python train.py --num_hidden_layers=16 --head_dim=64 --hidden_act="gelu" --norm="layernorm" --positions="learned" --qk_norm=false --attn_scale=0.125 --parallel_block=false --init_std_up=0.0296 --init_std_down=0.0028 --doc_mask=false
Each number is 500 + 50 x the weight over its row's rms, rounded and kept within 0 to 999. Layers, rows and columns count from 0. Numbers have three digits each. The size before them is the row's rms in percent of the matrix's.

# layer 2 attention output, 512x256, rms 0.0271, rows 269-377, columns 128-255
099:527495537493565455529485432496521480514522500427514542499550469494540507521515448502475461435463505509513530468524474491495515506467477448524564549517501492466513511505546529513463498500472471580442573507492522514541437537501588496556490473456522498490467396618526469472481526511583487458539491552587499609443547502517534470444461492523486506497545539492504470519413497509432565557490
102:472508453536545464559444491501566506485511508430531469497490494558506465520533551455516490484501523527546575485507519499490434488495495528566467488445532459527535529494454523513494524480511473548536522401500510495504461571515472522421547500391566474555458513552548482456437524453439477479514508480465545465531493445552440491395387475462519542451460555489461499472479649512519497536531
096:515555495536510510513528564497498507446403579530505449554577548472498531437430551585420404439550548522447420432533614488509521523501535522482559589474467516485499369530571518516545463462534456486494490391511495547504566455532508579483523444557498482457504560527483511638591468439624571503503551541555518470560512498440497500513517455564480431543484625442533412580506425446459501536433
099:471533477541549535454527471511453481444476509511440538491533491456513548534496449492489472489492544562534475453536458524532559484553485469446458479504527546471542380512497449477536469552511481555481449539513438464557512498490583410532585540442507605585469481471511476456423461494444421556476517523603460425457493501427484510512433491526540578478453525513430487495542499464459496513471
091:539514474499514425530498493463493534393488494506557446495522509458555448422475473498526533466475514470527503536557506497573535441454480460576486500502489435514475483573511473460534473535502496489511448516484555556442553488571372542521544450556468598404570616538484553480585522486486432471571508481526504575458479615436566484483530588467463442418393484412448481523446492518420573486496
087:487440505465451534455472528492504574574461508573497543490490557522552530479483568508485571553546450400463536545458425501490547509517544516470517457521502433432447565539459532574518527414570480526507510511468525538469567462474490488468517586637516418411494529525475412552451525521413551467529521530520500533551428588487571525530525461473567492617498461529554500498531499484524540524549
107:527446527492476408543445517492462574528482509480468476499512532454472431445482547501537508463559513459462514475526525582515418454537432543522506532550435516486592540506448467532573522462502486542491547471509390484493572534535456526545468462506438441506580532519475430476521533519550440498483450502489409596513544493503561570410465512446478524428579514575555464470496508488544569437498
088:488464475494463523485520547516508456598556479514534507574451514484502547589558497563499589552436408498528524490503424471535515553422483532536511444479580514538427518504539494485410533497445602485518487472516440565482444532445530483497522510517521515520440486524534515534474470427462522465541541540523488506506567512562436493530480524487518444542458449395449496501498487503464531509541
099:505486466507580582458484457434542503518531537464492484509550476497585529521433453536464459519466472577564558476586450426587536459475474459449448511397486516500439518581535522491463570514448455493523461550529562433445474484518498473478436447519582443487464470494454502400531568604541418544468481539494511485490537475486400482454450585498547585444606531552559563446484457418590478516514
095:570434521509499483520542527431541544536518453528554486545559554501480482498391518539481504532494503433517459508510423450493516468481522493494618513516455454423527549495475521497462448449485457522512526515515577522423486464505452530465567504463425575443547469496451469463482575569442392458463542514470435478462518573586458468493576456455488520419537449543517568530503569510529478430515
098:426483521482430481482455507529466569499553559606482499552496516488426465487454608508493485494659506459440495506451501546440468525591518555513467557543416541531538467486386534581666438455615523489527514574557548551419412538451450461496483467505440499451530514467496601411487494491431517559458435584489437572403446500506517501540554536479486523549522507539467424516449450485449490427539
106:517512480508527625517494522499459522450450520511548485513526491470554519395483462547433463532450514593556507471572549450533529502429554518474563501365481513453482433529501431449481544510492421493504463383515519522469582523494497488529589510430425516466480474573562501557530535448565444547405549587506541525509517538492456457502412501539417451500484556528540455537431528423484504506513
090:515439543523530492475559469490510537464501523502421468416496557569475471469453519493531494485505512408522463554507423536462450435548550549543537470500447510431536520542470435535521521517605492541424458424580550464492586389594487506491523515443518505581460549543414429541571543506493459521412532473489456501532490614531421436525461502516430567482546538542606485498398461473537513434514
106:495520475522522443504515497450510496555551499449500464432520525464560506544537476517512481461449453602573489516478490414525514458418472505507485477428474507542496472510503494530469483541466519541511538442451541522466472533473491500468560478478498555449507545547523521568549533523499524493408583442524454479473638540470398534499541466534500507415464517548491487552423580564507515425534
095:528484592476519564501466491557497538543471500643415500515489500469446465534428566533505534565548575576484503500560589482430528438542566584491501516499482467412546507551467435529457450528565459360532433575498493410563429496533559571472430537482515611545474448518517480540546545458479497566480539460446541455457456579430506572444540475542527541419379478419412439494539455498442441485432
101:457478589486486556473500477517447515493586554534411480495464574501439571519521555490479535475601504530455467506534481582422434504595509577543501502519466605516531509476433532551509541447542549425448462492487511450521510508470545400576499493505451602491487454479480580439515440432525510562503573505535586500540539512470584483550437448495442496512544516490467517638539489425465454510459
103:472502494544565552514502441501521489449514553546543519569543508507481541508451446494490424544515461515591482489484446457487507498524423454493487403484513500479434536492511495447483526512516467435567523570528445516543487605453512487473442550482548502562571574530524458514429417487460466447492459486423497411440551503510515517459500572553476418447508500518487453471539505457587518448562
100:502578452529462471566522509445525470461475383427477490389446473522538382497515418412566545520406451609504488546464530513577501481461542478531477475507562480553549412535524479422487489552430493608503501426408527400499536469494505463523540486481473610476488428564475549441485508433611525570426632575556512487463614544461555532564507412528479560380536442411539488607490563465475525487540
093:456515463554510548548544489504530454444482505464528473534503461509493491529444535560519462522459484513492552509452475450464497525490541490438557488469517471553481508534500472471460477533450555549490624510573417700520466465397516534553536516484543553505535564477584466551498463554382600442543544548476510470500469477578398443510514534504517498564489409546481434549415487619508519506550
088:562524451525547501533470515477526464534601528481512434451445467464567526545480439480544502546435518589516448551523561412475563488412416500482531437468481466441416509554532477457446516549480512487566350439476492487473496496501532599474500415479532556515432452528531540561591452447528437510461480461425541394459508544568583443392535519442548471462389461413463470513580459497501467444519
102:425523517482481525480500522498467519535538470525525538537464551507425529511576517484466491532576429455474529542435447550516412574610504457478539503513526544484506459481445525572493538424465516367459488512540463421538486426571512491511480517573527528541540501455465496453438554482520523510462428517483520542497509504482523498532547552400398478501459439432526532523521527456507483477492
108:486479574442442466419460542532454572499520547580460434491419538498425490468488479485491490607597443438429467470497517571416481505529511583482577550566448541430530542489420506576535488434625509515537412502522507563523561478474447517442502488504527653559460458523495464601542450498456571436433501448564572461501492507528446394486544537462494583495483450483470446604438430501443543493576
085:529433497535488469532476498585493535479469486467431475440440506569453480467471552454558515501528593469477510458522540501450486407539497579506492495520460503452518520449456461518484486543567503494508502476471451540531477533540452529492487476551427418444488579532625522525476496487549460532489402469465570541465511456478521498467525479492482541501518519543486520462529586480559478455514
085:502486557424506519551496457498457538427518532494465533401476500487447515464527464449480503448447546502461472554501524497478465542506554524563518564573457480482565511439485529473454467495491507495419560438469524466614512497561568536571390516486546516524496554492525543475608502595378569449524425474437486506493498485538477500495547462533417595488599485512547556513545605508478503587480
084:479557459544465516535530525494463503483456501519487482529472507475509502502514471470491494516461507541493566538495488465538452508561529420503449497483553514545486535515445510522525433500458507565480502411567436494483503389466463509480608517497480491567532527396477472448451557526535512506449541508554433569528446458455519525519540478375506479479514443552413516443393560503540526445473
108:555529437540531453571523478458544453509579464413551450442537480480511532516478413538572521386442467494583499473453462468537500499414472456481549490457578477554451566462562540416416501528399555423505623517517465520450463526522572532476475468454531505532547532546528483527520577508525523443527514482456528436472621454634473462458510471506451453483544460525584453495468479544455482509467
094:503503469547512509482536480510496437572523544485570471558487448473499480481472479464579413459503484511558487498453522484455492502496402468478454467464449499484537475439515515458479469550474426440543426544497545557407523458417479528613473527507536511477495544527527487518422496490524462424454444487561528576459521471422456481506578446573506517526390513534451438526506442553458496457474
101:500496500456456437491449477555455541487510493547367521370459517509386428585503586423515591485558615471460524549440521565397460453618548523584417471586483531542552500500386469605598562473651537515538457582496524423506434520480516415508550522463553583545500510467385600414516446441446498508493558503527490485502418570501549480398453557420536498461478488508460425546489512499455496507525
101:516526482522535526567551500356578474479535525497533410470523479507514471502512439489540521478446477549512429500495498433558500462433490473551504408493552469513412601495528470428424451578487520496573460469467491439509486522506456554417470463522557497565559520494499522477521494539393513450483530438452529375535481526453537489554451466500522433442445478479485494465523524500474482497519
105:524515498572544498568587493423609532529561488518523483466563440500551425575399495450601527462490556549541502578577495397503525471455489441497512423508473433403562502516518548473420492498477422480512454510528437491588511572526502512618449504505421579510507546410468467505479565509490493431485445526427512518452470377506566526507463412463487574460453567500532485487572549430452391566535
086:546456501490435496476440467557477515501520511526491546454453476541489516497471535411466522567518537441456438505421600483455542490492410539497472484534430521481454539479483517547555528515530463394586516531499455497537456633492500513460521462564466505483504536431546512535554466464435439491555509365494506500490561559556407483478547581536532480486476493433434510431686566510542544514574
113:512373586454483447481416510590425567514470485573473508505462584531432517418525522507512506510539526434421502498495521548442495485561531567472558533572421468392532549447448442535514506430540500543538473485488500551505509486491470485503527485433453528454493480451515498533458479496487438477538499551450526483498504528541533464565475479461483441501554561551600522468454470498483456433486
086:493486535530481455486487564504474490484429567564507472537530534529528477448459547444434531528504523455412429466464514500520499487519452519520542458524510454538486505509533463522532437465560491529471545589515427613451482537474454452476483471530577459533442587426542594462415485479547520457448495557507470477462485430507586507496484614426575455541460521492455386531538546547478533508532
106:396485550430449569472511572501421532562540484576478557543441586461507518436555488459427470542522461487417532530449481554500434576530492515489466559551477520564495479508433526514562438469492490475456575497478529429504521454533548571480485578455562460477447497490495449469562535545548497555568510428450521537472501522510467522500522524537459458638535591586507511428516524593514527557436
092:511466588444578521469532495535470537455573577539503498559549527468471572481490485555410450513606502389408399465565491572488509519552537558483564595530459511493479501582542498595597491483583462447446569493549441491546518475551537480588479570433503530502576526510499461405477545500550505490477544536560422484430466446531502518530544540569402466562477551507550481502416460450518535471523
110:427510532466470444521449487566468540500556493504509484524408564506450550481549499475455487536527505474457490575481496555489441493533436507543506537601479534440531472492450524495536463493549503492500549496544468527536464495493494449571556412466439496536527431425562449427498502517449516424611439552506417513506483460522538493534515500475493511558498422484476474438558512474508487482541
104:549504593519470483541517581540481532526510574604431451491518536489496485454399534475507471492498609528438467537519605498443457426545500574559614539496446453425616487505510471529562507464541517449529444471523560501501479442511508518546547500455439595468459423462475473561546553529537458472476481489530477494519436420561453417509530475492460466562415590497501506513485417505485488583392
088:485541486487455530490439493571466533494424521553462533525537531438528505404440497457474495460530536495508528487463503460486477512562541461413484601501467497444554477510479536511581464456544445534556512467468478511538567487522488567480448540520506417447497459487521445581511498497518480502455539489378665449543509524431498462530474491518576486521480498551520447495603542453492476557602
085:564583487592570507513497477506536445542484411511415452474540479521503451588402509440486512526502543588531441526490577418458527403523457524530475436436549463538503522514491524531472507509493512489522486492457560462485495460550476430511526432583504472522492492487491566521507471452482486489498456534518518476533497496453512489471373536507561474524471530483503566489597418494463469589483
099:513490549411459512521513525494426525551490501462395522459471501505501477408540533454473405519555587487433450530478604533475399426561454574490468578499399590501512472492439513545514443536525509484459458516480504529470557425484445482477482512581525463495564510415490518544453580606526633470397520506469510516575482503492485474583612491499487579530520474437483525604426501431564434478499
096:490567453536521474528512526495520476478483513426483459493507443488518463528425461493496502407479556586604419543498564471513533499448516524498509555441481474531593507506547525467522545531452540526460481466432522548503485470466453540608528539492511407428513473534481472530401517451531499508464503483391472488569559427472453447517488542524510541601507518556488493468564555468582577415569
100:508520523482516496489494567457500532562373479481486493513568553513520429495470526458441538555492535487479462568519520462540542433488519466553497477467483458495482560592481475531492522467506445473490474421484422475436524476469496502494618498575434414450503521515459574457559541501578546525517528534462572587664525532463505537476448461418481435497520513421546505521516583453588490555466
090:513551552432481516514506517532503518523500478507453509434458550497510525584565527469458576478489562602479531568533518515505511459570545500501491485529489525490518548516461483464532497479515564521558524386572539427578506458523550447536520452404428519498539456486515504527629499512533421517471524561472484487555331456485584533499495477411471446492480521513475482575438409466441443603439
116:559513453624531528536579534433540509480494492453563423521543530553574467472476495440505522528430542539563462567516500464595528484425509531525533488421510402493488500591555526433493463527435454501505522518464545547393512444462513480524414588503484498442529517500518501497467495498587503499616508507506530436511464521415539489505544549494614488503469503457486480521572432495469606534542
108:463444466494499502543533504460532504466507529480556518453518467536529505473489454505573469434444479505546553461500471418530495502482555477504521508423500529468499546488502553497441541488454485542512484480458497548555503511483557599503513492454531508457483465519542451600367446534459532481552522538534491505521475442547487519452445461546518433532469530540543515426512500508524413491462
111:498475559427461514491451468530511557535534479594479506501438548467454499480513533444515537540567505451424544528420509527457419502616466527559558485589474496409513539456420479518507532450588534434505478518485478513514536507485410491459482514464474473567475548449527489478434504490462496506487487522458418416505498483511521572542534510451458496455555532502466504437499548494542462456522
100:571591447549480511531562484443569441455446426463539461453502469481509503564560463553510483556447470564531500446541456464511547548450581541444569529439611470512511500528528524465554523505475493505525437517497453482620504490511544547517435571442496519486528454588530467615518468474500572508537536596527457578483440395471452514491532417558421479441562488531532474527409445504479558473492
100:471476474530535518455485455463556492520516500526520494502480437498498533496495500518505518521486464537538552495450479478512521549467529525500498501511500539533510504587537427486435484524471511462498517476586523515422537411448553448458482489537453482552428483554427452558513671561526515427495478389512490541481523458515501473516609480519463444514355454470509428481564474531428517524477
098:473455533485480466533451465490460559505516558559501490466479517509437586497487499506512460424586589437456519570505487495444505535456562460493580516556414504478464506459466465547460439485545549509532538533513534579485439454493539476495527431452467502420484475539509456504527633528474548476488500516476549389511506456532440475450596499469507526466407405519500441494536541558514529568480
108:460461547402496476453421541595408530565517525550478605541472542523425551538580487493441501521559528496474519526480557537485487496534513489491509551506445555521496494445413470577557503480561511509524508542483538441516495499504510457458496437485551473407509460481516596554473458439560514513469520497442550510562550482501480511465454486557532455473519427532513561509487518508524434433523
120:569568391590546558572583443410635412428528482400566427491605431492585415545467467551552447402396542575604511538544467389537489424447478406541488449428582422529434475535567471424464525641422447460500514537463474542427494539427519481557553456516444532508505462546488466452395512487554498504532543544549427554501501508503526484512430459592545514468518470438407502490475471492450490486501
087:497524558546542551505510474441549497503562542520457440492522572546496513517499469498415455501497519504466469493514439512572441467495435513482463449487558547460420536456486593514504479527507454510425492466533505539401550431561509452470479478453554505538458555482507520447504543537601524498477534489515510508508458451519485529457422519398561551513472479457543464586451476484536431581456
118:492443530452431430442458543571470566561502488487482526506446473527425526505569540544469506522565531429406534534423532570403433514561481490474479576595467562492486496388466531567491492515565552432574440472455543472474486541497508444475567417548488562455508497532407447518522535532466480416532485481499471588478472532530471469467497427460520541413447478496478535525470516511466493524523
089:503363535511514442521486529564476553472500490550508427582490519498441455481435484479529411516553566452456392498489476458478480436535517515422513506523439463541523520459482444533510456523461456498407491588506495523573567509545494470567508600570501484482413529499558447524380491506464565479408518500587507594494503435483479519449538561523470538585518527480508580475411459497590496454492
088:492462502525506467466457550572479445513479564481546499528501438497513489504529540536486527533497431442537528523535549491470570546481490514451497515486561469581455459514555495510535518570499523539511527458426441470497459482481507449450457487475479474433494491539631493555537491534601440470526467501575547579420559473495444505524452500512438440521450438509515413591485567559504481568479
104:564524475514480474464523493516549467545463497529573542589533525477535484528535535529435534436487488466516477540449458529526509563524486526486505507538493486493494524496523553512566534438505482477489459468508412474414478524430619433378487522543450480475505383507473522456490455453572537544503593563441552473472477556513541566479503470515575465462495457444504484538535466467507542524495
098:561554462531506521536584498441594472475443526452526450558566465500548460486436536464524560472493562489574480524542458489567533453461461447576448461433530455539513496565517523442514466530474466446491572516481592532469493505534451606544501358454495571413492547497467490429577586430581470534516508499431481446529595495488466456432437593566529525376475528493517500502538483522511526482448
086:478413528462516610494529487505506503451397558527546532526576558507543475427455494571519415415497520472431463501531472535538482533574494467439553436524470529530432487458534417495484546486519427532591496418480542498489580438508407497535535498525466383476455506510533524516457477473401490542539481446513528547558456530421552532539506453470509428568476543395490607521472522468429478456467
094:445479484411546494468469496542495479554501462543495555460442491595446541504489468433485500524483515546435452558478583496421545515527521453445470512592470502526500442456490441521460413556505508463652452440517491510560502524530473552434491476600479502566529530493472542612579453408500527518537486551496569461493528578488539562533496455518505450371469562497526500567562438504412484503467
091:535541463581516559511583459456526449504540579471445495432502509471496503516488538570579418431454497562482528501486524517436441517520489554498537531444526460452488463497527526502522551507457505488490439427459452477519495557481500604506508494494503465505475519465496478557501456477562536516502554394426446549532493511545552522531487519533531410490563531406514558467506449464557527489567
087:415598471501478552477487533499451458432487499495485520489516492461476501496565507532516493585513430526494618464537444506493506603437541587575479464456570456475483480603455438480537480497504619478447506597484631474499533428581476566409450396488554436607450424450505540553581559558483533438464482497481451454538426522582518452491532599488513473487493403493494414528480407495429396583519
089:551458561520370407442466596576465599556464528537451404512479566484431470476367646566448554559564591459438542529512539528406465468501575589528465543485499477489526486503469511593527502455594524499493460511436552493524541461553506480512513518486469504435492513527445456562546561578465488378553494484513506518567431525560496492420530446440504561510528452553509549501539542534537511500478
102:555525465533524584525538480424552451518468579472543515475548476474558485496485443515498453444481518585569515502523488437477560500465496449497504453387459505475450526569540504475418592482475475553570482454515506511519542551436501485471564501510496442460446608467522531565457485532508540487490526474475513407426451520588478526456471446558476417516509511467548505486494436520502440536403
117:507506451583530556550576450495511404448509536517509432519543506435541499507483472569596483380434492536537494440554478481552589508420530482490517425415539496585480436539548433444531495552465481485492541588574487499510516470426501557536507485467453519536508497487555524540505461496556569637527572561544524563490549413410489483556531562529485485602521402471480402480485431451495500524525
115:546549408519569523590502394423569419427425479420525486453546423520539437512439413471522483498415460520569459517512534437536546459461418430516479440492569446549421458542582507427424502612442510484535499518568502518394515471528520564467581455527512543507511576508437449461429521523547470519501641443554398470518569568467515521496502434519585480430421481450472470484505508464490540480531
094:493491527533351459542449516538452573476429468588438484442436497506425497465541571447535647491563516471420508508461522557480460521546522557553487427596532428533489602455443448584533533427544556501476492504516524525485511410581543495482532439585556508520522505392464596510532429418502531511442524478498569540555497508449584496515488483450522514544465489476453509576524574534583375509508
090:513514494467506527557562497522530530452452486505423459488508509473515503516471508534600510457469533512536514518512541500434487387571487539521400453488470484475492539493436575464495487582530512441511533559512440440492483551584510509590519571428486473396547641497526452451494504440443531510626520528500439488502457491426501524419427505475531567429508536477448523532524547521481593535488
125:542512440582540522497576495415602415485499532427515438501592430453548503624458519586533481401443524548630466478537435435551539521420473455441502455379543488513510468533571519444478570524436505470502470480520547491449501545494541481548543500496382497438472480592526511487420521495506502510514569556591500477528416503440503503410495506489576516431486494449480490474529484447493487487490
099:481493519502558420535494442519514470435518513440438429462521487507468472513472479517505448454486541496526467502495504483514471449552514522460488530579468488548550529572465431492532498530508499568510520478497504487492541447627531570479554545474465518543494483522499460576542461540447512478433552406507499425536437536528538527429619468513453428489475460467428475539462506523530487527442
094:457505513530537550447534509492507485596566464517482547529512514497518482560553512479479531467488481502512508552448442488520485554520472455525426448492532481535521559441507445467513553482459556466543513517543571470532535515485506533464494510452529577573455618479533471565556522534522488472423531481424528382442429455483504552505538493480480544512491566483468449522526468506486417528452
097:485443436522526523522470393495453416465540484458478572494485404528534566545503433502550514457457457508570519520462519411465561538477483455430438452481540498545410471461545454469419490591412524478496573514493528511505543529456509525482566493444546392552417510555536477500519525554470550491497543556514554454547486483558466506584484517511397474636566516514513413418494598487495530525549
095:522452524504502470521507538548459523502555494458483505506484448539496506503564474473483483514531507480469480439539542476505489436486449456524439492511458501497487534480519467537474497578487499493539554427490480557524400548507617495523571503542504494409491501458509538590522414468553467520519538502512506559567517496507481535458512494558532378511461554436475467515554509423564452548472
107:485521490519452486492511504506500488510513530510457541516467458497466488526520518513513539487511474489508537537538467515524488564458478474550437474469531506563532487464490482512549504493508566523514442537457514425589431508441528489538461582517511561485607426483344533467427513518544523544496521507479476550465493439448501543572532497503526556517533488607491547456527531440508556453616
094:423477527467429446492477442522477523483580502500449529442438487564423542557585505479537525447533529490410501523466532527396462551542510543553550497599512510501510535479477468578483560522523574476494491607461590484413442452506633424449530520504568592486468488480404538454559467496480393538500564418528501486500520611511495506522524532570595498476434490545491532475602468567481516542542
092:503492413509533556505554453437541398520478478393575530499509409468572496548560467571573499561409446492550539420481474444509550460425454448491473407464568518541361505486556420474401542655433487545541516558475596503480427494572444560488568438457544468504493539510478518568577506539435492533466475482485431540489503540499474471471565581507525551520459516493496486500445490446509528458486
097:540458521520510480526531517505500479474459550502560554526507476481543482450509470474506524487530517414495454485500496524540528501508421436488464456483546416448442520461559532527523539516501473446477526595571469609418537516451483465507546445531493588496411493452524505407431437522479464458472512433549408582507564543567396461595520537576496452493605489399503524441454420610495526499527
101:459491484490531501463496457458520499527467479432543470494477463516499530513526456483498507586467405463495510412505516515485574532430462500486517501529563521561497509515560503460464520514523497514492548516455483541441470559491549559588446527486511613571436475476548439519510473445455436569531456448528452503425457488503624510424461569541584550525453600490454448491531473500452506536475
094:478536567468440539497524544518468583487376520508514567544510491535491523494479568515477483542593522458446488420558480533452526515535551500440484540483491555461507498482527507560531504477559447492489467499481454561518481515414517528484536461501488441429463439400525526443378509464467482508493539593480463539558441451457457491546454510443490458558452487467462505389566565502485515455446
082:451492515500494477466508478538478433596482507449500596518508471442515510519642491528517530468503471449467516509465492576527434627475461511492504512516512531508568492473514486552516521517457512571444568414481467574508572446479577585616493485618511602428546446506517475627562471528450543464597531495606488599501571477407532485505609488518524477517510435538508506484517424493460486411552
091:493521511541557495436428424530440521446479522434406459438545474467482450498481500542514484527494528508566472483538517512475488389583494540481422495478483497525516488594444463534551503594543517496495536435527476479385557461510455528526570461510481445524460532462505513526484494523514454472427508460503482534510528534477460497478442504451540458546509477462478464528407498459486442476533
098:571533442518565503509537453453575458479475471493549421517552490493540463482455444527511432454427515546524451492503497447529470452527420453407510434507531448470461487467537444403410493517467414532579453395544522438462519522590489493495514479568470409520432455618557473535557495466540455586460501584538486458520484579486567619469471432621491385434469594479472514535423450500466497537452
100:580494466572550501506545416410560435461563501460539460493550444464548438545419423569503486464412488538580445491535423437548583442409454472465537420463533479546429539569548482454464508583414458500499489465530538556487498514465550639548529490522470575454421517470552484534438453497528485504471468511503481465395492557518498519448460584542629512493430563503528498501468464477509467479412
099:456505459461536508496575546454538489539515546435580496488517447545512457611534459505478502549502519473472541488500542523481512488463467489559516473536580504569457470446522504479484563537568524498432471442563496487552520455549535558531476430343506559514457596460501530539601528519530480552435513498526408525500551525420548462454561485403432609463493505480527463467480496460444435514464
089:501523498464509531478533516431553462540481536502564583596593478478551433518498462430430497447529433485501516511520451570585446563472485418463475518531486539490556541446537555474534541438452429491389454514471478492429439440530509550469442521453500551511442509482471481537495513535577445502471546432510496399521514534457557445533524503516561520533408540510527443458493510441418522520525
111:455544549441506496437408473599430540528514474498481526518476490512495568465528515463435509546567509524458487507518557593506502519498478549428403530513465561456536422479475517520545470458559519431468438511497537490546550479578529540465488501437514547451494542499475511475502518514485549538441448541531518476493478472498465497471446505479486588479522547565532556451495425508493496496414
084:565545505541531490538526457441585522488419481439451544377513517535539512531509475482427530508527550492446478487545529529565530459523452534486462478476528512524511438436567508494510593480517491521427578462542419473594433587555409470556491458451395551507462486503567498560497558460550468544527534465468406557517387540455615483469608553487568489439491506392396501382599474488444501496495
099:464456516502490505453496505522497507508513498507495478557478527450501541496480537571471466540516478493452546482570484520539476456469511497491468528475483534495507444563489422494525501521534443545498505532519484441536480495532538391492515503453445460535457531497576539489538461468499465504522526540468493469493450479438570588437575447482503516483445476487484452493530492460444442523493
097:441470459500544557372558506411567469582486507497599589580569489497587493547549483504362441547492443461512530473528441508560517615483507439421487503489503566486432547517523558470515486464408469557447498470486499451487553448495529471516460615518405555507551570510490438477417486519556585503519548511517505457541409515447514612513531465499478557516519543539490494534480396477509511451474
111:510457485488504448511487509522478546454488472458441492427503460499489466488490536496487528494478572505473503495516521494489489469523584561528509535554448480490567462527485479532525515543518489466493480505498487511547553413502495538608484539515558578455513544540444492487493543622550504492495451498558446562465430458540475499539523481533451577481607478517570577523400435584575502514461
106:439541534511487512484480474501467503452546495479452501496465520500491544462500494493538463485511440548505514449536455507514471495511488525496488470453503527526565471549466452473512473519517524510447525514429367466451492501494530499547450585490474515536551455365406439459442499481422521548537497435481554485527485502515528438580528535448541566559566491499502528475502538420567469501529
087:562533463475443574493568502394567425558482500466618507566499459449590511504471486564462555550438439553542520450563486459534607534398541439426462568414568525528477471507570499436466438522432471475568573542481541495589436560518561465472521512405536529481514509504426488497505426432450491515531585604579503447469405555484474571497511548511561536429450527457417461489509465451437534543466
088:490488480475513444431473594575443515492402538468517501492507505557513468462496606469487580486526539471473461480439561564540515463528451506574463542489470473537547509442467541491585498508524499510493572472501485507514472552547445454539448494477445454470437459482551409491526462404419513522514425566543566555484521504456449491533406440470542580505529575478427479571501523558512477550435
082:513576516431470536547526492559498529459510504526528554496497461464483485427519474463546437511519503428438473587447587558469477483564427400492527534549512460446457470407498551525564540508505475481375531501408425524488546528544493537522435475493529475496506508390647534523570437497492600476550452565583502520561510486427492491596470502546487472573602508473483530476505499510486503498513
092:488461496483469456539472522489496546488442463424546506478483469524486489483472497477536556452505539486516489467519571502480506488481528529517463528511504530531522513477485528503487493505537470511497534521532367577450433485496551444477529507559485476474453521482487557514505453542528413488452427523502502482517499502538534541480490554473524498500410540554536446479498531561479517524479
104:471513465530522507456526515489491507530462509431475510494514520490571438504514526494405522516450515551502530437537479487560542446446565492505394580423503505581510457520567509489570534483476454521438574481523461504610504519429556547575524562468474527431563549465531498522496472486545570505508530491471509585525450475519420477499522434503476502550583525504520502473507571550604384487488
104:481462494470521556418481516514506511519435490540599537608455538475476534507473498542524494592503383461577540414501455495457522593510488552409478465468526516434441544493480516472462525472493555576527565439559433490533603446478405507467553531493434383563543448498551419512470484495428419458517418611536412565458484467552431461540437464459500503553541474615619491428444499462524522481514
086:499486481539462516592557487503473503437431491547430446449520516558471407430473529475599450486460570531504461571503544489467478380489517475598612450484525430448479539481505408509466486555502464485453552554538472520456516475463488492516571530433496385445532444512515555412502508515584542472536572568541492494567507450496487445513520495548480462529512537524540421490430523585500607506536
085:487478477496466519485465437455502482481484486481517471502472480507518532512518487482520516533436471520537482437440542476483511477471441487513532496490535512483438542478529495458402552518489534424504478527568466536436486498430540522530534599529555489546553599485509601514452493521533500468444451529506574480469524494467601579513525565488503492587441578588449451433446527474491519466508
095:398514520479395494524488467443484514520591421455536480460431527517509472445525515428525535606489418519479540496519483528458481567455557522534417522541521521499569478406501558467484406518494494533538454547366554477500454468477405521509441537479504436470524429368536485492413462480441541514549533496528491443522537485517507440511486452458605528587546540548541568461528461503526531434443
087:497443522495452439493476501581433537480492476535499481443464528544374527523481472544624500556524429462443497530455474510443446485550489505479607484542501530429506487463462540532492533536535491466454429487498465506557510502443536466514492519472606486529475441603542511505458486542499499424432404454465424495577669455487394512515492420508401532554626528585570540489421582513599526428488
106:568510459595586504547567523444504474494571536463531407516544505462551549495453475532507512440402544572535438496508495414514567542399556532543635501394554448546442506552560496444472450571454520503544528513509454544478504487506480448521470540520503427419529569509563525465507449474470485555545455616532545509448481550537466539542542466532484454504526564464578514530462505574497486467451
100:534518521520450500520513521470483496527488418479520538533459526472488476501502474438515512593495446528538456540545441535492486512523409495498474446498507509465560529488438524486485442470463522443503533482524548503488456477392437497564556601532506442488583480474450435383516503459533515491558507452509489514495554533544400437526529555585479497563529501541515481528475540563628616526530
102:454503557524474476505566589513474541462601561522508519527480558550424479491521568482436422444554583540438513515500540549447381600551572555492555518513509547485521497395463525575590470410548510454501509496417449507506503499518571506449449506500521427549521427498422533510485535546517513497535564526512469491541551478508556502507558519501487501451512448523481532458501546517488485486471
098:525537451483546513476554473473587473473522446464497463451496437489475524578514490526557545478508474500540484496448394515505512535502522514472469508541531513514586465527480476446498507509494473417586495520553524546521515585520520555405459405515553521476520477469589498502578471504390468503492530474482514499468413526568501401417434531433454514451502531509458462593500573532513467524468
096:475481489543497506516510490467467540562542485490429469483498551489551511542513548528546464504463507526487507532468474502541474441546511534478428468466484483489486466506453497513529495514508509550572566583617489628498510521448505368470485476608575515552617604449368526494460510547482539438529513441486401555526460436484560515494562478387528503454469542475435519470533426593507509464530
091:454508480436601513467469434490533500421486554503529523489505478443535434492492446506460420494451484523531475458485509469498509488522442412512559507556442478501471478552511437492536528487487479441544509474505531498462453590440543447521561463512537581473537503625523675480604479526503437570497512621480520466451551585498595488494574540552443547494556577512469476555450446501522529472474
094:437464605401445489492462541626431517554460477504496600543485573504469561499542469448383512515569517467442494486445520569469510593546551504515496542578473566479485513392480535536551505427530560431523400615518523453481468491512458529410488523495547420485414487523490554419430431369519420619465508494555503522449474562450470495475473562571523504509520563467415550469478405486584486525450
098:526586460534526499535566470438526492476400525434484511427540455482531453538485503520533556451489530483542509565505498492503536476546559418505477509476471492502555549552514555535531514532442453494468531428559553494465442446454574559537512508465560455511479440610536461490519503507524482502519557459600536505558482537527423401445431495488554570595500531534447483534438511523520538576464
084:478505422458543489505519507543495480550499459402561551528496443467511480576602499533539553461533492474496562429566552535540566521477457468503464483580520483602528504460568426475464528585532528499442566378537435536514480515526574544582461513450547519424549551490660423539495522465520533442506503528505495508447487487515540541480493519591495423542433465444526447487510394501488520480518